python train.py --norm="layernorm" --rope_theta=10000.0 --parallel_block=false --init_std_qkv=0.023 --max_grad_norm=1.0 --batch_tokens=[131072, 262144, 393216]
Each number is 128 + 32 x the weight over its row's rms, rounded and kept within 0 to 255. Layers, rows and columns count from 0. Numbers have three digits each. The size before them is the row's rms in percent of the matrix's.

# layer 6 MLP up, 1024x512, rms 0.0779, rows 235-271, columns 0-127
119:119160113148130169048115191165114123163138086152079145072135127133174176141183106115133142137144160077111123107108152107148152075147186137088139051112108141212097099100118150123157140102177142121080091117148109144080145086157099096096142065141163163143137134128127164161174142104124115181116101065149096097085161172066082123088089168144108091123122135163142129141082092092153172085179
106:151090139111160118106089200124148187153164121187182092161128101115177149140201118117159092148102127147172110215129152120142175151122156149099120168108090087148156141135116145160130099103087119161094169090170168179124144176250138078140156165179067116117142142195107076105111113110127155152146127137167151119123103112130159120121095136171136117135107138099146091168162161115129160157176
100:075134106119099154134083089199187178139130157191045132098153117155144124093161114120191120116114120107130103140143142181156127093098140067122144161162140137169154144139113174124155127123125159129149163132115154062082141130169135052104117159119166096132138123149149164107083173154087154055095049168134094090090132182163121140086140129121089065121120149146115090130144070156143097092161
104:142113136149135130109083120156190132072167068148115150148142119171157118074167071126101130095123128175149164059124135133116109154111119171134150143114101133115169111105139128115144151165079103115133100075119081136177173186157156115152184109094127089097114136108184081088188099095059104147052143147156137152149098106129093158108088129060114099116123115134151135118154148122087151118141
089:138072096168140103157088090184124089167138152109112144104042125040090108105127025152118175144112132091133177128175139114147116126092111164132085145149171114114054145145098147093132124089135157156171119155107115184150111139108128184136118143132114126110175131165119127098166079121088149127164082125146166123126189109083100096084115127120145154156144173149185110089103133070145159116104
097:147131093113111115075146130127126141114141088139183138144122103113166133148125112132122181134125104152122203102128152088112104090101134119125170141099153133113148169120125143058127140101160142159130089131105106124143082195159158112108076158125088156110168161126149159036102091079080119206128088156114197084153126123123110125152152119098122148169126145113150121137154116105122125117127
112:166140109075108122101133138131133129069154158159153146129103102142154091162160160124099101133149099093122142099133142105119148120120125063154071107128128124137113149134116081167150191090195109131112143137131136100142125147116201116200118108147155176070132095125118148167102187128049072145123072096123119170105133105114104108212163131170070159158098170153077115119144093165130152050147
110:156152090105136200173117143192098130077081112111114140136079170074188134156110067126189139119100143107147066146120134158116117168125129089103158084125143126166107125109165136085115126113102085144065125116158122128142124122051114082134093128151079110101045155199133131141107140190114083133139094096129114148081086118156109109103066081137098115150128126057097075182116112143146129125097
100:142115119125109136112134165120126098134127112134138186135148120119119089148165140137150134141128158156137115142113168101129199096169149077100103140174121138135133141092136115112079188143118066114097132138132092059154119188089127038118150161140203141168073100152096148128109108094139090109133111112122115086075110175102130121140095116085136129138145180128128217133193070098083134128101
114:172176107110141176097155175085146103135158100091105119148050113123155122128113143101169155132170140130111117115127115157129181097162047152137080116125132125120091145186122034132100087118150170138065151151151118120121126102108155104114083136158128096129149081039066174101172163133108111187111119095151163174130130136174116107117129092156103077137111149103099091122176136094098103131139
090:113126114163117145131126165187106128139106133134071105173152115082145127122115115175179130072077141150170125192140139149078111122128111117125130043163095178152104169153186179091130148106120132138164140128109124063115149110148127134102166147086121096085149132152157195103114100130192096125105154139131146143148148132083143146108123141124102086136136127137105149100108154219147080125181
097:164135159114126151111123096130108086108130138078102128118146095141138129120149141161178106104141152105182114073115157160100139151143143094140147154094165084113117092116151124092213170077175144112204098143101202147107153138139112168085181104153100131080117147118154106111075104133108096118096126103166162091152119151180137160154071153129071126124116023141140098198143094178110177085132
104:118090084135118126152123110117108179087124137103128082141140073123139166134150137209130193183145126117130128111137128098141109137098144129139133160141103139109112133117118162077146125168134139097111143126170075130189171118155125094138186125158123067152168141146158107087150145148160157118072191165065163161067155134104112119159159111085181189143116112153087169169157172152115130144079
075:115114115108078102231135105107119156146104130164122167127072109079115101154160068106128130187082107113091145172138094161165184181095159116109108113117100155153148198127101140126108180094185087075108122107122110111124123152135092131109123111124142125142148122150156167126166164170146179100141136093120163094071140157134089147114198137194129118166081129182082143191109147099160177150144
109:100130122143108145113088141177083146129093097082087143105168136122143116100193155177101125095111125135105120163092058141135107122113108127092152152164109073141147094073122113120110093129161106099087135104129091082166071119103131110146091133082151125139132139181135050132130094061111113085156168125147111123075151086117115053150139127125125114157113122101170149130111134170123132104056
099:130081133108131170134108082167116092169169116113119180129106135154181193181105075129149086123158105133110084062068140142161122110187170155135120129111147094124127200083103165135141100102114107098090137056109132071157165110137135186131097139116159116115164110203139121130175105119074118128119110069096133131120161166139064113106138174168092105162131117112119105127106111102164139095100
073:129145148131113100100128190095118095110093114204127110086124085135139145152134103163194107114161099131123142140080169164234165086111077141184137159168063162147123181090097142071053172149133147099167132104178153159145111162099106109156101156110082104171111136076174150155131203158107155116118132117126133170127104098169186150127135104183098073234149137137106147131101166082075164152138
100:111086119123207088132155128123132128167147068173174128170029086138176145098136130159121110142106099173106149161175139154189138114086161070151084163201117164088166106151085127169173157169071155092200111093110120138134106177161123112068095156129148112140145144075146133106111101092085146137098122105177111108109160174119159118116156134136115190115127089139121138158089100139148166148088
102:152128127138097139116140129085153180157173173088164133121116081185192108108129190123100166145107154135123121113140133078079065129177157170094079096190121090181127120110079049179147175095091099205111130125138137160141152104156145104141142097069152109095135124044125122093159128133142125129167109108190100105152180122174162096132154111093137141141185132137131202150087126160123187119117
077:101101171054177134110141092141080109148112104131126112101177187176117096145159130123129101166132091155140106122168122137127168078121161093125137165142089119123127113087136156162157151168103163135086168098099160122086117095097118118125132152106107135188140124190106106138156074148151136140099130142114178076145117167110117065127124178104163090122068128086170113123164138126167090108138
101:152179125079095158142142132113132168086140146114126100183100071171088107160133118160169124110083089123134093105169198136099144125138159094154125130104121142176111168156137138126132124146122152098119139131092178091107148098182171106147078113134151137213129146163099131163199163109150108132168156112147096143077142111139154171121178068071179081145090104181077115147151120095051124097127
084:147125151112153160119126139119126180127128060167140133135115082154150091108135065147170133158134135061164075118134118117110162109130124132090129132129203127080157179047078137139137136134141130101074165119125104145144124145098150126169155107101074072174137193159090080180088058051131179075144074089124117115170111092127124142162156149129100074126144147118156153126158103154133173120058
098:110149121154112114104145133225128137120102154140099113167134173149117167162070084083199113131145126139170151102136134149098083092139095086060087215051098059149232098119122126160145173084112156113123115150133154098147157110124120097169095175066095153165073164125099128157094089152158095148113105095132144169144094147103128189100128134100128132165156057114086088106058144123121129136130
076:161105107135147139152146104157119133145127111145194178101093187074082132109119079095140128132100190088145074087124127172183141150139081149128121068114144093059146085122101131109112105160102116111137093145122103169149129101129104080134129154102094092177067141125116123132171151115160126083121119152155165095098135093110099145144146099156160076119176117081093130105122101157164144173183
086:149150090124101147107104128089174157087159090088163142153180108098138143127132076134112121132128115179147123125112133139128121055120167113095060152163157142082099098066189132091137155118117083061135115129185161051150195125059101131097110100154151090098110106109074133185163143125194112124083116173117109171107145121089127134131129079095138142139087090177089088174055069145097086121091
083:117097110155114128129096128191101151163100100077135116101159194192192122121115157095092143119115129154160139125135117145142101081129123107179166106142167104142120176134192167173181121105114189165123169168153158071132123153103153150070186119113165136154245123107129126152097051144120139154122135146094129103182151148158130084093149154032114129094123109095109117084135166184097157081124
078:116093138098121098097087094120088091127086116078164107137112143156087112104098132088107168105109076126115113108127062150117128113084108116082124096075143105096111120143134132134105138135139137152134146104079175141148139117115156181142120113198120101099125120149111113179124108081110113127134127091156077193204139146177108148165153115135080204125092112077123096104123092140160136061098
108:125172133112191142139080102078087167099171107121153202112124177209154176128076168186138113135145196145105161115146182099068173169122121105168119137117129085143123114153104145134125122104082137168103105150145110105108123147145117154167137126160061080131125120091128094067124121073165135117132203155163089098154094103097165155105133171124148142152176102087144122110088059063096108139113
076:129118144153144153135137145093100136071147156121129125105183140142088154116180224135104104182093074112136159138145159108126153092072135130068145080108098128135148145154172193120074157135181114161177176104141110122101134176151132113154139124069137083168131047107130071122173123146139114124105147112087113200139116138100109136129128130124150146120127088156153175155173159120129175166110
115:139124140120096131092049101199144096090148144083183161121119086077097127100097084104132116180123110135129157123143070144130124125081162062131164126093146165138136162188124089099150150171122118177111176097139171159122135179089112142101139081137126064110166090138147134089139156152142131158127066126208173131130113143132102129092127110078163148124090073152134134188102103070082120143132
099:118147130130172080124191174103202100118108146069157117089157185135118130098184137077046085133082162120163122137137106107111109106193077028133047086155162132144125122123102100200145096114159110111091123183160125145108129130077167159107155085137075129148172089149123127209126110122158156113153104134124113079157098182112122137157181144122099142118153178147115082126112069115154110112137
105:093085132151121083086107110121082139150071172107129080101143082156177122138159156138142161164191103121110068101166128153058141119168095110085143117114085172132118164104141135065121125152134128099143182072130111104111113138121093119106098152155128125096080132103119137086108165075135121165065098083115118107132095150153095168104112204141153137133092093055111088090125103110114117138103
115:136090167106172125128072102126115114165099118150147150083162063115106119100185128071137115152048159122118168085110112067147124093164150148129161153163106092152077160109113150168123127124097103143124074116158093128124129066127130089166126117137153178121100099065114077164164153124177143100079145147165126135111136162112080073133089048125117156115144178173153087128109127146131138199136
103:132094150095193070165138154131137090112148081138138119155127113111122123144124121124114170065091126146145100118060124144130146095122181081099133115134109118122127121100109133112175107077098124113097190087136146101105153088052138128141133094185113143156085129121110071111122065169143123117127204124145122113185063123118118159176158097091136141077107186132144129088146151116152107167093
107:059124085151064109042140127123187121110146165173162089127136145111175122128143142053114129101140174138142107197129129079059084113134052120102120143139097130117123135108151164215124067131202172121122127115112102166136056162054093126131093154124120141111089143145115131138149125129168144126117098127101140158147147183126130141148092143116147141125187172091134130124082067136134098083129
096:096105148147139097109121116141113183118149169124162143121174103035101133078173141061076116145121130133139163108129109108074109124176152150134118149123186167091186162090147166167059112107103126135103199172090094104107117159162168081153159107128130161091164136093140131119200185146208120177132140146110134139074053145144133090087176116093082090153096136143154131112131126156117096161103
106:163153145086174137133143112150134113116116139131130136175139096140068140144147110201138085152148093121155113171089083119134165090161106101123138146139166205120135080130159107133125163193138118148201117150177102161101125103089140144104116061143118127101118110111134184107088125125102142100143140109147100109106189158134123108142154175185112074133105106154101107134170124119134155158115
# layer 6 MLP down (transposed), 1024x512, rms 0.0737, rows 235-270, columns 0-127
107:097109108154132090077165179146160148135118123147137110134100110131168150101142178149155057178170157129133122091103185097076145125135086076079107115142104173126101162123128104153161141147139135139075144135134127126111108067082128117108189111100135134136131157169089140160138096169126125185125161155111116114096148141094117177147121137096131098163137141145135110120164138087142202182159
102:098100189087183113075170157096170115178109103168165113111176119124145093127086137154129128102160097065090144178134117147117121082116129143115142145191068137148112151093139087093072149100101169124102089168106192162158132158121102140152127104160130107130151089143144108079128120082165136183127160113094132116128133128136090129124134125090171185114134143184140184126155144108132099064143
107:164067115062138146097034084155146183110205109161180157110057089077211106113136118069117136090113161112158165136164100143092098078113100124083115052111109092146127157127127146077166145161185147128063140098088131123162159072107121119118153179142118149131110113140140191097112109104107132131122113108170103120146113141101170159143131154090129095133119142224119092139149097122146150132152
105:115171140089135150120150148128152072140125083058120098146078124106105106134096118187113101096135164053143106138113147112185087157069130129147109109088111098103088146045097125182124110079104101180111051069108094150172093130163132154138162160109131080104142134094164154071145073145137103146106079082146175080115121102134106152052116135107177076141080127176124126179174113101115137131161
093:132087123109129123101124152088100123130141166161071165128144157162140088133136116142136151115166139087117104171102093104107144109130080100112123102118162090189136102138082102161146099158158146144101146192118090155165141155146143138116077130093168083077126120121171127054188086152087088163135086143089127064144145098109171096092105088112147174078118155106100195118097155137099179131068
102:090098088103121176056186210130177182158154140106117123140097097175200080115085094128080163108077160110129129121133161148133114078115158115123053094096138130132173138152083195149094090128159091052106148133145155132180075183161144084071155202186079129093151159131084136088120119116140111107187132147112132103174095099163162094116087122139121125130152128119128130092091134154125179157199
112:149071108105115144141190177134096087212160168144139154158170120088102142127122156095099110160151134139112103107116112061117154123163079151136085127239092092143092090107158129097120125116149109106079129108168161162139115115111139092135159063171209107145103115086129137155150086110123124110084123135114196137156135141160155140162125140146094152141097130166132122128191085161075127151077
104:062159098145103179135145172137053072101135110119154107124131141117145120140101091104060107088126135158069115169129112115088118109174117120095172129085151096122096078147158113139123183146097133097124184159183114150196053158173072163160141138120176142153162144124129135152148121206067180103151101126164135089071112084154114101121091165127131064151091157120174142076148130166063152093125
107:117124173150138100122132128120165085132074140110093065106081170119127120176186149093168129125146160129118160095136107159164123109126133143144166162125089096094146107155094090142147078139162140122187172116145091132146064050137097118093125112165149079107160088190193131109078134117123134033133159144121165157115145122127122131178105071126160121032179139168103121119153184150111168109168
111:141104142122153175172145156137069172129118113106076138135043139140187144171113146087147148089090179100156149093077107178160105062149193173115177102117168107115122132122103156105106143166147105137129126147097146110062103181117161113095141142103106112137123152051162149099142138139103129168148140142167164110156192103194110100088235132141115140155144156102112187163132189124148106162117
098:182157082072103177134081128145078090166078078092124095151106105161178119120147137103128119072085107088095130087198097100115105137085116066113148152126200092089086109176114127154141131065184119103114137074132165167142181127113109124135163120122098157112204118085084101156116038096112097121153168133134187095120139142092069119036135146113153147116103183133201126145194153088207142109140
086:144152121082155136111141115164127136127167206111155111106159196051155107090148064183123115114086141078135143174125170137107077157057129118157136147162122144097107107175102075116114169136126147160127132161110085102125118129146178097171125112102199095110110116128143140124185188122078132143182158081113152139105094156167138122132059171167136135173132110138112092137099156130149006059135
108:060103107152112131110158100134102138090150135151141183121135129128086110115196124143138119129113131124195114137112130115100186185123131128081074069173126154113165143169093117134123119128183122128155119082099181071179168144146163143092104126161143147165174137144160079106169161127113152144162103084119036149088149043142111175108104065086145140111112102110177157183030109163120111144159
058:140144126112084146138113089134110149182153155078103088128191188106161102108110112098105117099102058195125079121160114142148143093088169168119153108097185128072060135118144124151153161136085156172138133168034148079153138174073100134117119148123126117239188147158146126190083086108122085132100131170108153115140146108132117099135098106119137085080108108112102126082095139063086130084129
107:148136154126163134093124196159100137084110096130064155179147062129084143063103121116127136093138174099103082141132097134173119152143118128145112119079088120157161124077114144176173145138109175115114155157101135110148097112139066126114041145135136102203096188121123079149223123113182164147161117090151051084158130145096099103154115135134122188092202087130144058133115109172143117162095
096:117098132116151144115086056109141102128163101153164137119132107117120133063183138146197168091091145102086133110128163112182088086145116151165109120064150091098086124119136150137187160128085145097138093109119093099185129131055124155138098100167104108115113088136094089140150135149120134141140126193100140121123153120140170139124109180127124143140106103145088184122099098098100066085130
063:133114111135147079142043147118124097051135100092127132133059141200115170125133149087020084119165087108138125110158163133081088146137134137084124115085172142127084085199129119147149087059116117139201115169144125159175108136168148150132057131145145135075155133198129127109116094125070107100103122102141126070134153119086129087103126134085148152096107082120157095095122141111173089129109
107:110085127070094089072094122139103129115171071165131136140057049100139101168086110192076095074111064169151209125135196079122143071060132123144100173186117111095102067091064094077180110167105124121128111156073143124092111139145223129091114173152149097159135116146143083110139163147071134171120098148122071148134136128123142140114085119158075131151124210120152166130135127175097089139065
107:165120112184071146072168111098106146132121141182170149099134022149166165107083150153154088125140075161081133086143162070066070170130129133099167141169161116144140138148124141188117150142071101090105056177137131137126071103114101175091127181150109177114121184101115113111127144166104136118147112135129126062141135109120126110133187147107092152126133152165129128159102122158095132056125
073:167146222176167116091096108093176125106145093137129083143114082077102153186119111152127190131139216164122111168095132116154101091166078142176107112090125141146173128124105170130118120154171122148177136206167123126119152090227164166100158208168239149117110138144085152187125154114123093154185132196118075170097161101087129156113083103129126191086156058151096071087108098122108214147136
095:151137161103136145099073134144096152070184121115157135044135132128161117179124156197104143098129134080126088130138146097174167135141095136082181117112137116136086110144101145140174178191119165131131069155183151118141211144123156111136076107128140161112096199111111105150142089105118127131110087114108113081110101138124060138091129172085115135093147116120103101163108144118138118090115
072:104113126171083156132154141097234151156087083179105122124129124111124130076106076116138129118168143135108109148116079120123099115090174124107139124069056091137155177119155119134080160100116120112078100065144135140085115133121146100153091102179101077179127182162115145162149142140135112140155107121149095141123097159124188106129116102161138091071112141150104160207127168069132062122184
103:181167125135140118131119172182129103121163171128102146108171139107152130144103116152144144104189092103208104125151131109152141126059142145104066165150147127140078159097122116131103107198091092125092095121142108162101134133217113125154085154123130105104134104133156155114123118091111167129091127089105111141165116149104130100061144169116123147119150150132117151113179106130137140181101
081:117102148087103090129113158101101165121148079122082088173076143166151164094135151117116106063113093101144121113151155176038105171147128120165166181127122132180073104139122153142095099094107124141049154130131166128173171185140072127140069145155098172106133109110126148125148071117136087151099122147104143141092144135093124108161115094125171139070076097126129107047049098140117103102078
091:155188092102151147060121059134115147132103150170182185178145121086143113124118148148084150131168171164131160070060108132110150118144188136172217108141160123099159133117145120156125102102156154127144129128128143130130094131091190139087144168127130066189107139171155125145153108144163123184130109105102101165156147103149111088129131171062099121161210167123098151125043130118147056155103
072:098132081183156095095110084156113136128135142101123135143102167137175179127160150086117126105131101153134102079146143187117146123171136131140163124120167130121118179144115173154154131082125169158152103122129195139151139136091105105073200156103124112166169157161151148181065091044112051151080133152076130103097164145138108188113155131081136125093156114137066119015094115145138023087135
056:144169147152112119197170174169140153120119140161127130154127088143138058140122129103127171102137149148077110167147122133142120123149181124132161134184087158142111111161098140158079116173178082097113069159136083098094064146166119100118073122077142138108151127134086098093097211177095135101169153111101175068109132093153140143151115188162171125128122133086173157173132089113121120124128
111:074105159097137162135061145115129153151104161114133088085107123114132085101143115068118064123081134133130132153125172124072127072130168076139130098135211098140110159095148209076127156178165106134084100175183170109119139139135126121125141152140154074148122104093104129111106099149167110125133155103124087147161116124126140192155100128154113190145196137099135117141102142178110140070132
067:158153087070145143104137045128146111116138127104117117119201206129087178147158122097072089124146131169120095123101100144100094116138102136122173138109117133095096125146170072163200121088067142160203155162111170127105161149114155175102131175164140101141163109071135119081141105070148140141146170166126126135168129124153149109056163140057117108098140113111127146110089128210212099178136
116:105154095137127121070135086128113110141158149120145112121118082149130084144135134138152096144128093122102084093099095122109170119072117096080080099121175207118123183175177096078101124152096126172144134167146125137129145163137132191085160127113187095080132080164106166133114119126095177117161142133125130165152133132104101131119111055135145168104091061162129102200132179112129104168095
097:159132098110080089106195115139110110121192093154126153167089097192122112148084129186188165218197134145073131137154045125158176133160161099148138174161134151125106212134073166148149163136175103140107126143171132132141098099144199056114168122183073175104118086169100145136127081144200160186161134168126120165151170147070085101076159086156108130154094118124103135115153114201126177121022
106:169101179088124098151137119149142092098179064143157185172105059146122068135142117172139127176168151141185142118115039134134150114155107099119150099113077134111065112098131132071123091116175118110116130103070152128118097100160144113125160095125104132075103144156152102158134124136161064195102161082123114122133119060102132117128136172133147153143154144058107151103079113167059115133150
111:106136075072108142092076101092082153155120068144111157043136135154131142175125140107154173144116158129150150081084142105117139106114163088151099117090108084090187129149156107156144148153096113149141144145063103132146146151120095183141100103183110104151179121078134080139136130144215115239204136119105170085151160144138154151117136099134061118047181127140141083094135122080092120123120
107:136043177088123101117102122137186169152138197203138125154140114123135159173136091103161150112107154090094128134134058114151158139158125121138122171137159065124158124071146120102105118132171167171110163159108111161165149066080112176111120112137128123155141089117195101141122179085098109103170086135164113101154124084094111118075090104155117135160126103089114164081143147095136090141168
109:118191127104143138081103103085143116128093113091132194171152109156123153182153172075149149168183128140099132126154180117045070143152119146161128126143137167120152130125128188127047125105133164150149091147125122160105127231100078087134110129120140172057148123148119162145096111129129046103156100147123080149089059171166130180135093124113117150147139158094113134157100112086129132111138
103:107148114132112111200138117112199094096064139090093101109185121128119095132115081081130160158130111118124113096202137064115144117077117198063164142081068142114102163154099120096137143139133098122062175127116079099132186145120145136139121149135101107100136152142058147110120052097180121119163096184154107087150087115078085087130126167110088152129096090059154143110061117097082114171107
# layer 6 MLP gate, 1024x512, rms 0.0711, rows 236-271, columns 0-127
107:076147179115085098179115164115163127159133152093132110125071112112172117116084127081101137077109112207083160139142216101120174150071092119142101083169067099108102118144129148103142132134101116158177199115114138162123140151157165126067194125131142091157103136119160128046166093107104131122143124105161163026111090084152142124117109184133113103135134104112153109126166124141145123162126
104:172132154140109124081082099090119064127084125143099053115146144115105150105087138076146075126121171125145165092223193143111139187119126088131093142128117110134187081121156091108148126160122072166142135152102178105085110121135153115108076132119141146130161143143065172114147126155149153043164082179120123145089074165134149117093152113126082128161142160137129133139113115088138124099173
106:112146168131088111114093146172145111159076056153171191124104093123157135128138133121092117107099114118185160110155149085161140172095158076065108144117089111087168128085118087068084141163132113073123067127136156096093140132136111128044128139170107141131106120096130141076118102112142085173146094098092118084122071121187132128111136119200133143142131063123112075086087157126154140110113
091:159133138142103125110077142135069151131066117078175134123124167121124122161135127108150119170131166119126143121140149113158201115124152129069060122116173071144111148150130165033112120122092146145171137132058100101126078171106115124069172123125134128151180095131122108157050105134119085066136107144146187158091138143064150092102084104107133131156182100102163116130136134099129161149112
099:114156119118120111119045155178155180116119144130206101161155141134136077129147142075084153119079159088088190083103174106179123136127134143112100097074094141164111123090123078191139127163103132201083145036127085151140146105195142088086060134149128135115131084152111086161161181156160082137120153073153109085162135148156128119128095088086142150155150134089112112139158079104103154150088
107:108142115087115171143120088079119175149090098130144121117095096132172168164182148164117131098107089155110077120100141063136167146152107108095122160101100132162060162125158078120130138150134095120123073090102109124184116154153111122140136115137093091140156118154127118164074158144221123121152179159150140115107095137101090095059163116104129086162202149170117130129139205139177134186076
106:131121128154167112184112125143107089128130025125147072088059164156093148076104110125210052137092141174132110176143124132103143140121195088113136091160204144161114129151130131114137155116125101131185139104222160087127099162119085127149174143126140113152085141144189108173149145152120102101119141172158144126143118140058132117135115063111163105094163144142110118145156098190078130153107
107:093132150218067195108132161176197053138106128138100122151117154178073064111056100117100112052178099115123107153142159125127138138060135158109043137111107098175176156086136151147161088103132167167139146127059160141160179169121141123102180110087109106095105125100089160105160116072115162164132146102141149091133160133110174121075142084135175120096129156145116201134110086139102125207158
105:154192114081231128143076131133084099120152091086149113094127114181181155114104200187160168142159080157120165104138117127177154065140086165140113129173133113059115065185099118102137101124192149119096212168166115088119171109158116094082134179179101144111122132032118083086118178168090162149068107169147099127135145108088112166144172114117159118113170121119140120136110135158143135174109
087:179069095132174125112077103097152163085113200146148142099158194095139188166123138172128098149169070133195156062083126122124169091127118126104115171200094172131119106161140139126147124122100066084222167104178131145090129131136159079141178127109192113163125151150121136089149132122139116114136085116122122140100142124106125152079112118149119110156177143079102167079103083115130097155142
093:154108102085132130178102143143111123169105138131111153098110072102123113156115119114132121094137199158108126118125086122164048128129108118097132112146086185107138166134118139093117110096155112144135184133118123173094131117136144086119084115176176082087148125156161112132125175106100089108127135152126139145145109133149153090100079068109162174092082134185137142107145175126182151124147
110:121182096117143132127164134102139105153108092086070113109086156160176173069185106175137170139111124159186112117098142146148070111104084099068095105088103093057138154091158108081131158157158081128137122104155154118141171136148159091151150111163140165131146100171124144078069126111133157164109219105123138123135194111091163112146087076119143105174115174173175142098059112105105106110112
065:144139104136138113130147141058083064095052088117171145091085079100170131057121089117089164091096156141047127134207143116125048148125137128076131082067124085158093103146105105073145145136095092140143106107120093128107116117130137152129088104155164154113059121084106109159115129193127092148130087111156138167150126104095071064111112088084148162145110123169115133098135142121098183127175
113:109159128121146122114205135113141114138149131137061138185133119195116176112143106105186064128135164134122118058160131084112143122105108148150104103127156163147059121133136140079075144126185131099142121146115092155108132184053125148110141120150105105149099121074113128135110129084142102136042157080102096166166145084119144104091059158141145139125105165124075125185179136052141138164142
098:084141150125122143151105091108154074162136084106139126127112087112197125141117071198142146141196194146132059112103124196179116141192158083094153151113120114118126142126140161112133133117119138097121143141088105073118133168177104122150142145112182102163123138168178161058121151121119177104123162157095124194176136169136050174125099107101106090090114139138081105186098144119076139167075
073:139139152067122138057123140157104058094116150073099118091101164108138172113128143165114130093154069100107098126087089105179100136186090182114152130152127124088093116122123082131092118091107138100140075175087058093112055057088141183122086128110105131073110165143143108119144123145150091158160123135075171092118157156115160111093154075050097111111075116131150151112136114159078135135111
106:066054133113174107144146101162093131079181160159162110132102101130100132123124108135152108144108071104095110125079158121198148143095135141157083176127123116115116045096094138097057127160157177100171056131109096177096185211110117133159141113117132140159137133096132185158137104100123131118097093109104104144150165108141153115126191111158131151200208138164168202167168112100133157121122
110:144133152092167127161129163166112080172124137101143078107174103107067165150160102087116117162138114095094135099115149102199133150099162129138108158079103162102142105129123169115081119138153125050118147160138192149159122129137154109102163119137175144115154156144100134202130134132133084077149130147096149159109098188082105167131110080086126138144138166115092064081142145167199125132166
069:085086109090152098163117146156149123092110079105142116051120124156115131073120101110141071074134077070143157118071130097142136202160157139154116121148085060075152174111178133152147166079122098156132092161133141108105110118019106075113098166120109126110193146105111105140157049142167141159097145132122122141103124156098101137129167101117132146095114069070173150153078070190106121091137
101:182144102115120147134196095141187139109115163154172137225096127130121155165152118114134072136147105104129107130160132144120148082135137134139131185083144062116146110176114127100171148177158144153163145157158178179112115064114101156129118158102131142128121159127095101146127180098100170115079123115106183132106156105148073138119162112129107128162114122111101136153153144042073090078095
079:134104103153214102169135118104022159129104143045113147124117144154109149139128130084104153145144141159115141135127172135128072105121141098227091103118109121174160142122133101115111164129096115151062133091125142112129124141110099102104089200083139107150142073089203092113132069143157089149133156149074156175141143136170156164150148124131151092125088168163101105090056144134171141104146
105:168082164095147138149195068153166168145111177100108148180127142129084144169144155152055168144133169153117104105093087087155127104119073095165109137127089088106131124155132076089094125170157108119202173126106060151152150096104135119122175115118098163146156134118120063115143145116222151160185206126113117130110148169174155152096118115111120103144125144150176093096173118138102093171106
076:132126121207164133102068122052133166103157097160151172149090133091174127123069194123151119114123154083087123145156169105083101099117118114143153110139128050131120136044126094140132198127098126107125092147159108129090136150112117156090182118146062091106083152113113164165118116106118100196077101109168204033133149126186137132125107079111068143108069119142113123167152118064169149145180
097:137099121155109117213147075096125118122093150129190123149160083165167177114109092087170111104107084178144129116123123161104074216076061139145145152195164136139122152167119126179087122120097077103125156125124128159107103143143126157152159055142113100160185135117136162115138101116107166112102111161093133147165127111127134108113075167076100165110070190165123126116126167141100123132071
065:194095093110116126133096123104122097134100101122169106068146131164154110110096123137096100149122111112139094046138117141173144118122175083174186146101187062169155085108149128133144121116090167213081154135141086099136171121090123165101077105122160196126159071065108111112116099162066095162115154138171135147200138135114079051124104167073148129110110175087149134082119128149101155158134
067:161135079145131136098150127139133098072115116064182170141098091133071123138149119111076108074154173126179081154122136119094124126071167062090119127202101123091139059044078129082148116147119132121087125123088158153093112078103119180149138148147158079084117104157106092127092145103107133180162144144126143151132143154016101173171082095223124133187075088150124121141159159126145154125104
109:134153149136126146165066193130095115101121181065055170142156151137127152196115093163127156120113096098181107141142137107122084152108074167125078159133159150124191123178144106134122118157147166195136140135178123167144152179165038169141084141126101103091117156088112146059105083154159150141122120168174096143099118103172167176120083122125129102112118169115118094101107139113141157101104
072:116173122110165060156120097159158169066174149077124110084121105149179119117130101163091131093148130124198187088133114090183129113114135129109157130099144147148165080136148146120138103128116152136150124140181137161158124092140143105117114108131170110070130116160110123103131080177111074139139127089131084134122157143133147162140122082174108140121112054177139108167161195052137189132111
112:161143090115092118134067096138105127119121123108103133073103053093096107039129059187171164129138117146106218123162111129154130095103111159130128105111122139178070162123124089100109148149124096181134168128113106151121116143172166169100151109098147115078172143152163140129112169124091108150188091140159082137115044147118087135079205165149174127086122138119196101195129121124124144108109
102:154150079137111115188106129124099081105101057131104153155143118182109127124055183090143154124146121151138160129151116130108128108130079136146075120195106126153086137141159156186097120132117125137111171133053119144170066094094157140119166086183143140094092143115096092189109132208150165138155145101182132129138157154137123114142124085109182146180110107167120150109116116118138134179098
108:114092133121097110187062130071091095100116162162134117087069133171088144152142156055152099135106092169089153124123159110126117124106080121088188128165159136199128107156108174095130186191093188139125104163164132098112095104102155127148141168089160158087101145131081151102116076113064194110142183100087127075120145173111118140124100075097125133132133154115171078104109161071161126128110
107:167118139130076141098067109199137128167108095122074108108085156112147143103170094060056157107125073096109134054133114100144163167091150105103139127117122166167132152151162122150118138197118128132110087158092090081091095107148130124144174113121121049109146111103135164086180140164136184126165103138138102150139153136137155109109183117121131178151165105111153159101147091103137142119078
104:103096163110087173102135079092078119119109167165164155163156124088101101130147102166131164177143123159183110157129127122171127177175100137065131150119138150123170104115113152065172134132115125131133130112238138069128193163093089092160150126127186142061152106105124119145200133079155106121123177139160138094136127122134088125125136043120154139170093158121180164140147189150192144165111
110:121154107148122044147148067169146150146148116154139149096140077157114166142105106158176128055134133125179131142120122131131177131109143157115121096173098170129074081128146139108080165148115100145174168146146195135048106075153099173122185160148103162121181106111127136087129180154176116157145132150112108116153126151096163153044169139136150081104135142043136130194127150166092107139141
105:116140173109121097169094086176173205143120137129101128092061113053164115128163109109115153113152133139113114016141131099083134080174100208126146155137098068122109117087134108092100110120126132146139077148174154100136142099113114128076159111096060152149166126081152134143087136112103143083136100070129150150109131122109108134135076143172119079157137103087135103125168100080114117168120
110:166143137068137160128116140127103082124124109074121125129122134116086096123089158112088091181119082129140169113127132119105074187068131101123090141112109172138194096137094106101127091133149121113135083165150144137112100080116109202131105095155132108139089115082163158127144149169148140102140112122154179121059143081175102108209140106085092137080101094198149137134150155105121177126084